Weights of a small GPT-style language model, trained from scratch on English Wikipedia: LayerNorm before each block.
Each number is 128 + 24 x the weight over its row's rms, rounded and kept within 0 to 255. Layers, rows and columns count from 0. Numbers have three digits each. The size before them is the row's rms in percent of the matrix's.

# layer 7 MLP down (transposed), 512x128, rms 0.0588, rows 313-419, columns 0-63
101:121162151096143170128147132127101109142128112134128112088142145133163130127106116156098139121140101110103119176130126148121154118147111146142149132132142138128106120115122107101120075133154134
097:113212145143140090121138110136131127126111134115174139112122105150119086129120126128114112179132127112150162112127107138133148094121113126130145095127122182167144120157139133102180114143135113
102:105059108138125138145112130179139138146173120132137190137117125149144090121156138102118144113092127155131106142129107105114150148154134159146120123106167104148099092141131146121144143105167120
087:136238147135151130118127128127070109134122131183120124119184143150125126123120121202140125137141116109098131150147089129111053125117110129110149121117138145173115130129110125110165110099098144
100:127172122117094145117102142125138135121142089158139151123139186147107139142117124154157086158117122096129118128150120102090126146109130127150125095138121121156123137114081108198095143150139126
105:127114136132108141157089126193101126138127096151149125107142119113148108142114122089171135098099144110124151160089184134139181155161133074107106140149104121127107100108123152154140146133131117
104:116101138136135116147135133119117113156092106104148124118168105079153145134125121121167148109135144152174152114135144109141150093146153108146139133133138164129097096119099103115164124136176115
101:118103125161118095136139143144123136103141125132113106092140108095114154149150124137139139115110133148100180096106148103172119131143148146120108106131185138153128104140107164109154081154162141
093:126128108137214132148113134114121108132125130161113127109128124127124181134127107130147148167137141134127147130163138070152104073091100126122141147154101163137133123102146124117163154109144148
094:163108137131135092125079145110116137175101104133148131092144167128161128120108153081109120129151137124121126130168122120097139123141117117123098118135178141126088109140085112135117125129146099
103:115123141113110093170138116125143101139149120101127152132157132091143109104113157087146146127142093161153146116107099118115109125126087103074126089089122099137118143162104114157124122084138139
092:135154087100104100155111138107141129170119148193115129135141146099083121142132160175104121127129171072141127141158119127139129102174105162107131118146122131163110128136107137147126138151095132
107:130133083102131141166147135112138133117095105149127162108165119122152108118087139075148114136123133141143109145153102135114111118119136109077138124125129117145151137135150155130124124118181182
104:113093130101117091140094159128140120158132088141128129137101100149107117170174106119117104127133140129152141105129172109123123127117118114144105147131096146119119144110095116175093136154133191
087:138129115149111109116118115149117117154093184110131105127120129152098163130129087133058131148164133083156141103135106167133185141121121162155149143136122107149094162109123137086102128114127162
104:124101063118126116136151151158140102132143117130156120144143123163162107131111113132130106149172148133132160171116124127150107114126103155127124156143120100148090093123116110150077116080136177
100:123130122135080109103122105134181100126107143112166141165132126157121134107147134168121127135156109070111124113144136129081163137127130141130128124071127122110121098145130091089177139098156099
103:141113110127072124136132137100138153124088119140083121167120101130144138125168107146162108214141113116088174113101150182170117147114129136097132136158104138106141126150154140092168106112119147
108:119074145116129152125138116141121141110086138126136125111120140140126122131102137135147101129159149155130129145124137123116167100129147172146127168091122123146085148142145150108062113158093121
094:153106126168093100103171108149080159113156061128161102147138126124116141130098102147122120111145144090157127150165082146147160158127188120074133109096094111123137075105167129135119162126162165
101:173118176107109158144139108144129179117131118121099120161107084122179160117140121148121074144123114132152166114151157125109089159129119139146137139146126147106139107111149106156147116121151129
113:128116111140092146105184153161134117101125187134119132123101133128135156152138126126193128095121136112112106113122139105137176108128131106132164133103165143128125081139132085092120135180104091
104:118111114137116125080108161140105160170110168121130118112132164123128107086139131115108107151118170138131083150118129130117138160113121074144134082123125137148115157137135113176123131148090100
111:133114098110140111110121193113121074136109133147090098107163117119099141137167111140065102143139101116141154102141103141098135091176185164156148095148133106125104106135121145119101136118172146
088:138150147139130117155106117158114108149127124091123070148151085098141106132114138134142084125125116120130108131161117123147135118181151127130139142108112116153082129136137115139145124159181113
093:118166115108129131157154127136153144112143119098111129116137090109128140180175111120108129120108148146112163143123119128135118093158118130109116120161086165121107099099152126093143152138163128
100:147145118128165108123103151158128114154135148083100139105127107125164135120166162112108115122131103085122139100134171126153108161161121112081135107116161162110117130172095134142100135134096134
102:140185150154135127138092170118103091162140121156123138105151123074139130124123101134105109135110129142157159145109153131123123126142128098107112154165158173086108145117177099104136137132087087
102:122087127126138171133140136101107108123089123115107122128129114137120138156102177164113085142148130097101158167136136113112062107139106117101116077182088092131130155156125157161100116121144123
108:154108183090064123155139104168143143109125142101139149097129110142116108159058119135139118086115103095161146110109147126158149163174120129122136108120122123100114108119124138142147156140165133
103:148099121125114168078134120114119089089102134120112112129151121133182170174138113137106104084127136178112133113130155141142146128131086114123149125115111123107122110125101159110139120128166120
104:168145150112117122132110179154136120130112120123157153096142135126103155130112160126172141146131105151135118106098134111122098100110132141139165156079119113181129162139129136134103137146105143
100:137150096153115135107139125125149162134107112109098118145112148118153112109120147123142145105080122130148120163185132112120101123098163182118093107142111108122110110129083158147140140147144079
093:125141178127122087109135087179158128163164112123112140092172096141118128141151086097152135128134118102129138124121147126125154099099136096136154092137108141138172160106105102099101141134141142
092:112123094112110128080093105137125129152153149109115106108123176146116138111150094117148151152114132141100134135083139112150105179140115173139113120124149064135113104098113099168123097151163157
102:097159109159133140118134134147116106125088116098095149074135131144173125115105128135153137137090163161097123177126137130135130104089141096107113121112129105133119145146124118139135118127118087
097:120132203122102118113162120100159127127168155097140168164130118150101123151105173129091129119146119091086099130122147113157144149144136076092161122122142123101145112143116108130168151140114094
094:102107116121104104115145092158114096137137136152101123157164126134141105127156127184133104104151097146133150148136155085083119074105124177139100148096096104126122139088131106151149102150117105
110:123132137182172161150106109084127081158115162113121093124112146175094113163137126115091134144158146152096112158127106145152100116161113141114146125130156105141116107127099088153169102131082114
101:101130147105079110136094117119099093093112068097178141081106136126129141131158143128096143083089129157145124103143149132133118126141132163147184110131131153131124135147116135133108110153144149
100:134106100108140129160070120155119139107130132098127153141138129152132135136121105127151092084154120138113134107113140132083109184141158123119131128104113130137127145112116109151108149111143167
106:153152127161135072124146110122113102156113115209155111129158144093117122111114088096150119099187134110160108144117112132163140098140120121099116161119154151160131116134113143127119111149165144
100:184101168105103143146157089102094135064126120132127121153136145151152088139118114101190160136133130117119158091107110142132144104098134124106118103135115128082093144115140138126150168084107138
106:146112100098123118146132118153152091094098130139185095107113126158161136115112176163132140132145162124124137128134162141114127163120145138134092099153093139117145132130126128130098167179123119
121:137119184165121114116111135117154137153132169118137131148124153088125131145106181121142147111095135132121136114141150109131113081115134083181122118171128158121109107156111134116155110114162098
090:115153144120119098145135090122111130120152136128135107125160140165145157159149122140105181095096140111100110145156148111123135146129086122114146114153115143166108129149142123136109139151113112
090:167134125154115105162142141125100163119104168151106128095135174148167096127161154124119139119101139122100120126087171114153104146143122149110103154097120125133144160089153145113111118137119160
099:188146117096161100084113142132115145095166127166142168094115145097117122093119148133149170133120124073127108142155115119114104085130146118158125096098144101173080137110149117128155138145126130
094:121122105138123120145086167107099139134145168157111101112095166106139152145117114118176162112124119124111141172097113130117117138134087112167126144129119102133152158126083129140092129134162141
093:142088121130152154084131157091125125121119123132116090111145132089109171108119125147120097107091121104102122115113140142120164079149154174140116108122142116158105131114130120189128095129115142
103:114085146114108166139121128142143148120141070131162167121137124155076141122110126106109159151127081175107073107107129136136125112157111059128133150125139115105109138120129111081138125130145166
105:097146092106096103096140092135147141145126159136100123139137125147143161116105154152154148088126115162171122159129131107135128135087065154143146137126148141153133116103103113153127138185122129
100:115074104136150129110087124136150131141126119140155137165132115111141086128152132133092162120144100185145130061120109093105110142122118168149126146127128132159096120068107137121117118113129116
103:143103159116105135121142134147143144120127133070103134132112099094092129143135137113126147119149136112152144160167093106152130121155071131132146110130128152163126110112119132128137141072147152
103:083122124134119151143130088103194084106124141163149145170132122104135140110146154165124131133138120130089131124140107150124086122125106164146155119127109129156094105117158144140159109086097130
105:141103107100097096117089132152152156127105154111124160140128101125096158112111124170114096116132173103141141163167116146121091092145121135142161082130174114159142090089112132142113120123145123
085:121217145187165131100130137078114094105145128132115093138115144131186110158124123149122084103162110135132128113129110140143123098142126115150137126157097148113121115116109123073117133127115137
111:116117104145174157121099160118078138147104107124119101089156101155113133129117162112134118124137156142127121154105120145163126125118140109154092118148145095120133120078155137141133107164109115
104:084084130143120111080159110078115095154157109153096129117155132134152133109162158149142135149126128103121114121105115129066130135126098143138121094134133100069096163127106126104136091129143176
105:124050140138158122094129129168134130117156164115142185105142128126144138116152134138158133133147109136109118140108176124107125123115130105105183089151087119094141179146123129123089107138106124
092:155168123143149130128131108138105123092155125151170151121123151166109129107111136111118145104161115125133115147110142114153109124159098095120156104145103195148124104095138155149124121165141120
103:135083099115085077084117125132173136120163159147179110148105123155151110127152121120113119133158153119117113126140114135133108155148136130138150144099142120130144140097079099145117081142135169
111:126078090102123179149162107124155127107109151114141150147140117105115137111119073104142135119081140133149131138153151083152135144102136115118164138106107129094149152128149125124130120119134106
100:111157160166137147164110138106117131102105130121160123121114140140123130109084113096156070153157149137160138165123151143123088109109103163136104169103153181132136107080185108149138137090157132
098:163154118130153108092133084119111168137120133146167116127105143103108112146171116106157107160134158112143109098131109128118103078137152175113094110113164116120101113106111144114119097147093109
103:124139101158095112110109106141123143123097166146129105136121144160118120108158151120135129118130173113158120165111140121134128094121117111165122126149128114084133176131119128119114105151125080
090:170239150111108140114103172129100111141126115171149137148107138123121105155124141151128160110104058111100153121140139113135086093127138124145154118151110139147127132166127114131146099082125143
096:172121163111128090128094126111159153119094155091157171149163112165153151133137133119083097092109134137145152133109132099125184143115133131131113176084099149136112112124143087135101155071111110
117:089088123110106150147138126115129091126156147121118101121135091130172125101106115140162160104124131144131123147125111161114159141123153114125168124140123128158151098129156157135152127111167091
105:132134063098116136126121143136102123183094102126181122115125140091141133133102144119183085172137134079127167145166122151112146148156120125133083105119140122137169143103094116170100144095152153
096:170116143089150122131110121146122091126119130190177112164138093117122123153134145137104118149136099074102112084121136141120069134126115147115117098079133148120157112131123155141131134107076172
094:176133170085081133164116146115088147144081150107118124118140174106153099107147132116164125123069137116174131113168130103128107152128121124148151123131166119165133108117119126106101133102086146
096:152106126091110139158161177075121091117155126127149137124122104124162088141125150085105122140154130135132112113125099141118121153102159125130118147164125127180145147112120104131163124096174111
108:135099171132133100122134111169084141132149114079111112176147160126118121129129112171107120092139140119148146136159114144094144090116144120158135137160173122139089139110140094108131129088164147
084:098108146121118100118133151119112138122133152093162133165113133137129128104135142115130071081138094110122146141129144050143138163152094116109136131139162164133167128111130054139105103145083137
106:104106176129156118081104150156136135130135152145125181087147155149097100155124133076136167137135154134119132104078162106116083106161150104113153137104147171134127105120113122125142107117106119
101:146164104088149139096119126116117110072122101127094102159124138177128147131127138121182117115140157155149108146128141121093105117105114126122141144105122091179139167153125143126074100148134127
097:061147070147159144130099151138133067109109120137094166135107148172147159173164100109154141105093102107115100169125171117135095156124103123120141103147112173109156106127164133114095144138122116
095:097139142102084105133103151160141173111139103137145154097149159121150181145082103150148086117075157093121112116151132106184140189118139149127148129174117141116114139094126174124095110096115168
092:141147149120099079110120179131086116146140116138120102113145124140122127132094147107114148111087140114156104102129145129161152093164130169138166124101087143109168094159129089125111142138099071
078:127230111119120138132126151122125115141114108203150135138136156130136146103114154212149131150123134107100129154158134132119072100106134120145131125117143124211122139137138108136167114096162132
089:094136129109168109129067185171107142114077125129115146165109110135109126140145135117164107134123124144153130114116097136167070117145081174127140129114133197171149150098136127132128133142139119
100:132115109159168124129142102118142094135194092131111152130128139126132131126093098110154112129142139159088143105175082142127164114100135154135152115085111129122138165152113103128140098133136109
097:110137127089115130088139122149223159155122150082127171145139084169124145104128118124150136131128147121190116120113124098125125141131152128106088113127110112132120150109086126136141089109147095
099:144113110116110119132167105155119122104082112159168124099094142071100148137113119154110119147085108114156109117141140122079154126082145116139169136112091124149126138139135105119108155141128115
105:133070173124127131110124134143157138093156162083121119155137130132121171094109128161127137140163139136145119114154103122110155145127131107115100118114109101137130130090160123128152141091166145
099:122108133124089139154159104143104114143126130133112118092147121142111096107142110109088095073105101123101133157117167146149131113136108109127128100126134173102093088117159134121137154114173134
100:148131080102092127137114118101140083173129131127105153150104186166104109153133163147087130106116168112112133145101182110119097138125125135154095114173125132135084099131122108110116135139126125
093:122154091111137135129139130115151140114092119124151139120114148128102133135110189172128142138132137133124130100111190084099133106162121094161104127143176138118145165133108162086096085107087122
105:120116147127125154137125154137142119116135093129130148154120122158125123122132125155112146146151084184114112119148129166129123116138084165101173135140131138202153119113118140110103081074091107
105:139152137127153177165103089104088145127072079111141120110115135143175183124089122164103127138104128101108133167134149115109156132119185118165156117086184126105113159124115095134124120119131138
094:146113106151099150147139132109120129111094104152140133119127141124162119152082127164124085131148119138117124130136156112136145125161073135106154181115108156133137123157134111125104185119114089
103:063173147114146146132134138130115138116120139142132130097129118108158093131120157142142136137110118115141129113141130126093112135100138128108180109139173116151114132134123074112163148128158147
095:120119158107127065110141132117126112094132156146173115166152144187136148147154145120116172125120105139128150098105140166087117177132111120128176112134096112143131101098086127140111147148165087
102:156141154121090125137167110174114162088138154103113124092135081126148100118106160124127152097110135175115136161113091130172160137101148146078141112136182147168129125164161108116126122098119133
097:125171126158106138109155131167126129134130171157124129105155099134135118147154148172115116127107121116132115117167140127151065121145095138112076135128117126190151089126168109125145112154139166
105:164104128129134147163173109160141088139153138142130138117132139139087106107117109157080160152134142144089151129136133129126133088085148143081106136102113122162113153181125124115100114140093120
098:120124117118166140134172137183143101129165091159132126106114152149168119145136159129156149075131114153115127091107116160130149108138103099126151154129129151145110108118129102107111082174103162
096:101117156120129129095142162153113155098109115134076110116131168136128152122133109088125120107103069136164145146124146098098081133145113142105120117125186131090148133120170142094130119137123153
097:135101155105090126129109143122113157127130142099127157116099111092169156140118157123110090155109128178147178130116145148093146136097112143133152171122123110137108180079110114114164106106140096
098:153131135119115141094145102148121156124140108097183110143109117140107152117094154141111132070109117130165154120154087161091140146126133141126102119100145109100126114150156106101131106150131089
103:129100141091098153103146084154154135165153168109161102161112126116142150133093110134118117119164169124131138131174118153113123130102115116146096131108199142104154180109109112115104115149158107
097:128161143121089131108096159117143106178113128181137114125120153150138117139096106169085128125128113142110117126142135152118091147097089139187128114107170150174143118091138109105139124129103134
092:152157099125100152126103169111146124095121130170079176160162143144096161117153088155105102091137144133101106165100132118147119119136111112133102117109132128112134140161156135143086144109106154
103:121099107114123171130117123152080114166143135138115087115125116156174137145124122081120137141161063142080152169155127177118123138132142079083139109141141154123129141122119121104141116106117130
087:170215135097136096110115116163138109060115123156131087113113150103123118131131123167155154146151093116132116163129132091155093135134106139101150120089164111162111136171105118135146125119091165
104:108123165112125121134124080128191159143147106146129166115140180194120140125085154115094106123144157100153101120163158137109147104118088120101100129121140126152130130161122126135107141093104180
# layer 7 MLP up, 512x128, rms 0.0739, rows 314-420, columns 0-63
109:159137109177185127181115121119095186173119065131128127084134131141142135141152128120140072142143109129112128147111095106134135118160135173124112133118170174150129103115146126129137126112139156
096:123109142118136080124115156150155110192129116118153151156177124089125138134129100123166135144156116116151085074125117142127133153133141132110155138126084110118176144124127133132114122152145113
101:046152118140148101148097111113109127125161123153162165123112137128117159121133136146163124106096112086114093111136099133122099147122127154153093114146118137127137104108136124139152166130150177
113:121121086139145086156154120097136117110128119147163156113135087100101150092149151138096124119181124104097125132131109155149126122128155199115130136121130062131136149171146147127115136133171144
096:130123123174108120131123130125145143160141167122141071108101110141155143123119149109145128099110157097118124111133115122094124152129154156175166126150144076141149137139132128132117089111122095
102:092105118141124082107132148123165149137110102090106157128163126143120147130097104133146144115115156083082066167121126118113152143137133167150109119136169136159144133177127116122094127147153163
100:138128155097140122136114143132144150154170123132116154151149066152131125083099093144120119088131133097110099143157124110121077148117095144110120114115124116145159095122161118144122153143127135
094:142113111143100128167091145152140178179118121070103124107130140094112115131084155091106108110109104137143103118072098138135161144151124166098150118104117141075106150145113113126131129154138096
093:097123156100161126144124155115111107084135161151095118125121123122103076115154132168150093112117087109119153153107129146159118136126146118153126139128125129131183120146173148142131124150104150
104:107110121131154142132103130131158123118123136132117116140155162109136122115139124099119110083107160118093130124125147133164166117097123143206143150115111149110147128124100160134119127127147151
091:113136127127150109157101122172108172122147069153158159145127095154103115130130117135150165122098110157131117126141137127171124106114146074119117117124134126123157118124163119116146094149154142
103:071122145107163145156108150169136144115146142138125147112091106140115132127112073120117128080128132124103149169123163156159149141129124156160123146141161122144143108115129130096108141128146127
106:173085103147143127108133125106146088115142140130134151102117148092110119146152091106141115120140111145139150103118144145115120144127119120164196138137154083093142116126153147133144094125116115
090:124114160093119129134151079097168116086120094136106145130106140135144083127082100109156112135156141125121159122137088104120164122126131105138104168159109155164141107122096149112111102134129146
097:120100146138155131150124143105116116152140157125102163094114121156098087121132163102132114160149127141148059059124131149135152160126158119127161114166134138129165131121119102122169160137094123
099:140138135141169145139104142131108089153158124146108110113084158099149157130142141105146117137133169129144115102116157118139131154117149135159126132152159150112147087123128128138116114190096090
102:116135100157153128149146147171150142165138074120129137159148072094131119163133095150147141078128116140131061121098102163123109163163153100150177114097127119100124124094112145162134146118164114
107:107116159117166107136093055078145105155119089142156154118152141105126111155134120113156108121122120129126137128107062120143110143130088107140155145106132135144156139145151149123146101131118152
096:106106115168100111123144103165151124145127163112148118093135092083084125125067136105097123082092118145128141135110131114130138121126134147129148106098169126081143135143143186118104120185108111
100:115100086134162129126124116128152128147153127151128115059150139131142147109120116100107124167127122079085110127118110136104167103124156176114168101144136154117142172154123134097103157121149101
104:115077157127126078129123049111166122132124089099115111124132074142129113174162108121115111079145156131135147157111115101105176170172118116153136147142168115125096130105109126144142145138142125
103:099135096200129111151103092139154094136137120106126159111157139102109138102134093147063122109143131169148111120130128110155120114094143159105158156144124092142122121129147115113134143144163139
108:115132125115127112176152128139128120111163148145099134177123125090099161138153149097130107109155141138107134138116144138139121168125118149147096150143111139116134159156113155146138140158131092
091:114111098102140106126080131142124113145167114137086144073135157151142103112111136116133177174123100098115110100135134103119107131117143159158126100123146131092133086073151129158113104140127122
103:141113145103194146130079135104097158159126099151122120132121134143095127113107112116107096150140163118126112094119142165156118128101124168159140131107170113144157125188113112178136116124160155
098:105156129176115101168134143105108149144148110129124102125144134102110128142115116137127076123115135132171134112142122159154125129118132118117111155127098119116145088158159126115154166130118121
101:116091113143149128166138121132128139139113102120165129149097154149125093108146137117113093097091154146126107122163051112161117140153158132137149158106098124121121070141082172139132136132119179
101:105143108135145106095113149153113132172122134148136140138159104139105150106168059057122143077155144135149135099094098118132139094122161122139180116136121155114148151141119128186167128121136093
103:129147080161087133131122134137121109144129145106124127107132121112099096159192085102153065093103120128099113135104112151147140095130141110154139154160104143127123121161147123156165162127134112
098:118123138147149128179182112123139156175131098097144171081102113113078165144134122154141120091121148146141143120176131102146133121113101104139110126134159102146127058162128136143165143116111140
102:082135070132155143135157130098131107119123097118139120131138129178104113144108117123119067168110119086134141141142132184153113128159133145103137115195119100130170095134110105128151131130120150
093:147148156134163098170097092153160135096125125147158154092128133085131100182100122124101129132131134115080144092058161134122129111133176162105139134132141136166117149129137131113100119140095153
096:140119090171116099129127104096132155100145160095112136135129154158112171107088116125111110103079131106135123130169124096111113132141123147142100163152104096103154102149099125127135134141187115
101:125118159144123125146131111123155149119161107118117141110119110140089120191111133113136076109102157047104148121121114144144107127143108124115107125151086137108135101134111121162142106156130131
094:102121161159164116167097147092149133118174136130141130156118088153112169119106123136128146130182126135108126135155079156148116146125114117196143108123120097122099093149138120110128157126149138
097:100123123119110128136134120138109101161146130154103111160128126137109129077173163097126110166143095163118127081108123134118121083073134161166125111138157159107134151123157139160159148138169150
093:125156132105153138165130132127163128154159122084138164115111120125164157114141147103119096145120171146095120123127132165119154151096115174112150148162159146097132103141132132107100155145094131
100:099100122111099141126121123097137149164174150134100168132109149090109168082131131127125091127146090115147101118119116149131128139110124110129130124148120131108150108132149134140182170119108142
096:139129123114145091143125094199147159158125147106119134131153083099141161174119116123134124170141136099109142160093105145141126090088105145112145156128107124149139127129155101114106144162140128
097:135137176160153106114105139122160103120130093123115114086141150119149138127139138149131133144156109137119076129126081123143155130133087124145173126144114112099122135162113152156113146180160135
102:070079120102137076181127162143140162151169107137100174138103140125148148113117165110086132128064145123122134130115114129150153160127134110163133134133138110112157109102127141124137122141133134
102:131127149146191117131120109142152149128153135118189139120126135137137112149092129105116103146162141125174120113145096105150129134101123132142117107115057119123111104119152130167145151127132105
104:087106073157098148169092149097087082155167106096127118126148107105131102124130136087159136142119097124155089128081128103121165193148100128114135109153145118089115139146142141145152137157136140
119:116098095166149162145100111138153150139191157145130125156166114101116131141152091126097044140122156144109173126105096107130123117144118158123124146125118105125121093091131160148150123116131110
095:155099140122133105165108126143116096137149148158179114150128122127112069155124116127086093113126081093129140095126130126150093150111105155131093114115153128119141077129100173150125150140117140
094:097136108169133111114104142133135144144134130116127155183095127145106150128123136118141079137147153168111131088115101119111150125164150136142132120114117077117113096144118147145169137098168084
097:129080142160120136135147114123120111090092101103081131112155152143103125140086088057138121090160154155128112120098137079101149141137112130174136132126155149073175145143146129125111111115160130
091:117115077105102078151130116170125145111087095127120141106161138107139150120145150137147099138109152143141127106119140092135124135111178188094145124125139112105121159168123146139161126135120138
094:123133101137114135137127141106140154179136115137128137120102134140141127179135110151109145116109118108121148122135091174160133139138112125136115139133103113119164093149084143117101140157132123
096:132124152108131090112076104070135116143144093096158119132161119102126133151118134111133083152155141095118111153084094140144131175159122147152130184121188147130132123116121116136120133119086115
102:092127128193163111189106128107121132159135092147132149136123135124135094134141100155070131142127104110090153168125132157157116085136132117141118121149153116126104132127138162137120098127134147
101:118119121158121129103136133115148141119091107108150111099114157096096160145140121091102095137136171131143146120115141110088149153153147116145158131111124103097126142133161129145174131152168161
102:087128126162111115118137111115137102123159064157129103149074144103129094107126136102122105082098126144105127135140153155161143133101174131115109111159132099116137114155155142088155132154148120
101:150093111093122106180125157160103124131146121101125106100125092120105100147114114116134111098118142139108098163072114150146145113120136133149155102166176148090193168143134122139101133129119134
101:144100117158149106162116113127104095155160123121144124152173107093116101161169068141101125142130123138120148100099114107096152127099147174152145126119097124109134121129129134102124108124148158
087:098121092128078120107133114166153138142099105128111140141125079093129126118127074108120141091181114119120174136108155155090109125129124146145158120140134109149116128104162131193135134128157103
104:149100175140135120160115102113190105142130144102136151084089114102126100148109137118092116106127140151140125122130103152130156134169122152107137113159139127122085130185166129165083147128171129
103:130105104139107142185131126170149116086169117136135167096123103139132124107106106097111114114098161120116144085101114102160136107145127123118122147137129111127162125139140113158156151200166107
099:094143171146145134191155113128114119171125164133132136153132130154131110155108130094116121131141099111136130174144097132164115122102124109168118151143081136108135123154125126143191131114158166
093:090146107135145127109138185144167140136115115137071134079109158108130122105160120117148114136131152127149178174101112139161101163138124145126176138186126156112136113100160154141114114131112128
109:124113075132152130142109127115154088121123118151166132121114126119105101169153165124105134141112130149134147145116043158125136121121123164139124144154106124142131119141122120116099148152136175
108:130124169194183124179111100094118111155130147113116123119078132129128153182099106092088148112132093140152111107128132151161085114129120127113136178124152107120112124123153136139129154179165144
096:128117101110156124119130134125199134126153132119083148098120137111111104122157127128159107115145123122139149134109105162145174153124103105098146097131099108154142120147136145141112109134138121
103:070121120143117123146119148158128167107157103110183123155135146161119154165128102103154130150115112148137110119124094122162149171162115132124147146106126121127134098146134157118134129118098133
101:128087112126107070153119130154134124163130141112131165092144117099112140135122148139125132115173144150089094115153126131118133168165144140096112114133139127101127097128096169134091130127169144
100:061149090149177126166120112123170110106128100156137151134150137095131121119112148114134097152126153098172089124105122133123107141137134143124117158168114133134120123112090128162137147131127149
102:121103148124124131112105120117103137137128122121151132157112123111147160166120057124124124120139145156104103065123124108124115158151167146125130104163135101118120102144140150152132130144157113
109:157110117150124144112111144180130139150130106134149108121163112096101153101112132143103092122115182142137125112145120146120115137098174156189100123128175132100149132098119152151135150157124120
104:107119147155138104142112149149142171111134119101143158111089154121102175118095123125101154144181127144142110119127110097131142117074131131131138117161105121128107064151157125173104130187163138
100:140071084107118091088129098155155165148124089145123165141107141142129117148099109080133127129104106141130140099138115128144150151113150124128120126146136077090110075111137137134138106194146143
095:125141148111155101120175132114114085130145121088167134126091154154121133159136124122185121136120133122139115134083115175099120109129121144168166126169124130131137107144111141150096178123113136
094:119115121161155102162087122143154175117123096131091165063121136119125158130151125154159134124081101089132108136136147115120135096132119152137120126171133131114148098140126148138084132128126156
105:116096175139126128124102135084108141129123115145154153116139162093115142135128130112161161096127195137101087147157106137123145155098159121153166134139126141148134129114146127135154149205113104
101:127130117167155110163134130159129176115153126096143106121157115117132089117114096136101078140131150154142125126156136144152166092150129158120122149156137087094130121148132130129102097136115124
102:091111142120117118144154108128154139114130110099054148130106149138121129107134117065108111141110131119123104159137120160144154116102130098157130139121087063135164122125140165147113148135156158
100:128142153160151135150094125097123130179149121121183145091123161115115131120153097154152131096130132097099145096104049145138146118114179142141156090119093126080133099144150131130149156160126112
100:161137182102120138144116111163146143144130113058096165098144118146136129154139113121114118139107163125127108078133151109118157144107144114130114182114155098104121134119111107175140143153127098
100:143064113131147138113125142095118149154155138126114140145122129124062090141140152112163111140105129144176146169135127164130117140092112109150128134153104094084141111165093154165113094131143134
097:106141095134161118120110099114110131096132089122128145093098089146136150120128152089157141109143136150090139115168140093149117129078128127134142141163104113135167131155131115192103123160162130
098:094151118173192129155125102166158099145108126145163140082124109080134148117112097146132106132111143065116136102122121142121114118122153147132123129128106120127128156151107114132139148122163148
094:126072121133148133135153113107149115138201134068141135110152150155126139137155144096125129150139108138091106130116132127134141141077111137133134155134096089042134117104139148130113129135141160
099:138100153148158112134094146118111125178123121129124165133133128116096088108136156132159147101152155100114091149130130142143109177130095118173161128149092115152152118121131153147110099138090142
098:123129135135160099157161136123112073124155123140139105091108140100125120160167156127126142151134139103154147135075138118168101130116120124166148118181135109126114111158190098108133120147101125
100:108118121106132078121114110090129105145121102111152133154140111110147119133133114105107124119140088081089138082115114114162178131137142155152108103158151137153132078125133192100153112127134187
094:112146113092107151154086117086084131151152118143112161103102136116124131128116137138138088112101161114121153132116102103125112183133106127097183138131146150126145110150149138169143121175105115
103:074125085127153125145171117101156089143175123116143099147113123127114130085123118114098153136145126127155140164136123155120129138099163132168125194146140133112155113113121165094131133162139122
106:110136145164142132125132106129127128146088089151104099116148111112122123131100077137135155153169132145125082128123123215128118106160148107164122125125112122137120151134150170133119123104178127
102:113120161135110141150110120156152168140113157143115119108125133121154148129116101114153105149107128107163138091110097126144114149144168145120104146092085083148120099134165151129156176151181145
100:148107158144146140137158125126091129139177144086128108100125148140087116120157093142119095112116137128144152157127114149108165163160147130139105147141133131099101127168170115137088148123111124
103:102129128124115075162094147132143079131144171115119143154104068086117118168146135104112145110144142119151134114086135164164078134113095139151111109152116110123189101126145173092138117122096115
094:134114135168153089136138098112113119144125102108166144107100103114089128108198141140147116113095144126119113103145120132137116143107094095124116150141110122104131075144109111113132114143148125
103:115125113137103126137139108145170111155115121090095143149108109154102174146098115113105089099100174162146089122119113110134161165142107112180087127114146149138127117151123152170093119129133121
097:095104138172155144167156088148099095156106110114104154136135128125125134150109167132118110115194173156127129172148149085141156126109149119183114140115126078130149133137136111200155155145154112
106:115113145118115122144112114128178100120168108155140117135144120073109111137118128106145092144168117090169106081093135164127115147116143094172099135141121126134153092108127170125138142162128090
089:143081135148138091150131137090106136142141117072109132094127142105112112138131109108101120117140135146140101110121079097153153132141136116162131169144105095030137155165103131127132144139099101
113:112125098159130081128114108111132126164107096119160152102159128135147164099099121112117170133114091168173082105127087131115120163178150138140127126118130149138111132127151107162153136186142099
094:129115159143140107116135124167130102147121160075110131135142126122113149140136111089103065111131132084117106125128111132135126117151109128128132134137156088131103126130156091124147106121122085
098:128125135140135126154108105126174091082134102136145133105124114117154111124101088115139123166132167084107109110104117159141142131125113099143128173126101118139150120209128126138102124104171103
099:148134131124121129162093089143140089138128158098139127136151095125113137132151141062128085119129127119144123116114097151154133111096137137178164116168120107112158104117128130135157162163125059
097:095117128101152127132124133137152114112109133120131122063175107090133108136142132097201110148140119112130096127084116113172125163150127103140152156131105111137131138110121117145145119102129141
100:122106118152177139130100125124146159153114123138119173116144108097155110097118121105168116098156132138128140091096161148146126158153117144153140189150122112146121119105137126186159117105131096
096:098133084127119147112177119134115153114113133138156095111096129098125138162164126096118095159128140102138096124144118136124181117077173147100133149150130134123123135148155119147171122138144145
095:093149136119140094134116099092156121138121079118141136118101130116110158099155124133152099113131162162106159154127130093141127125138123144165105140132151118103122103134108191118138109094116149
098:101124100137131124194132165128121152158139160113171122112127081127122167121137115116138102096148143112094130146117118088153146160120164136182161141151164093164148112164157147158103092124107102
095:049141083147131125125084147099116164164127087121118135136119091142109133120164099100106131167144137093122106143107081091152134130145099152110162117147120163125143108174128160140121195115134139
101:141118131157176148136086135147092123099116138132151099140127117079137130112137028129151156139169142142124123123125070135135135120177140156118129132126159094144171097121132100141174124111139099
096:104121096128097079135177074127114113141120113120157131123123106090132108131114113081116135127127090157172119146122116142129092141112169153128159098154120122117124137105143130150142146133120145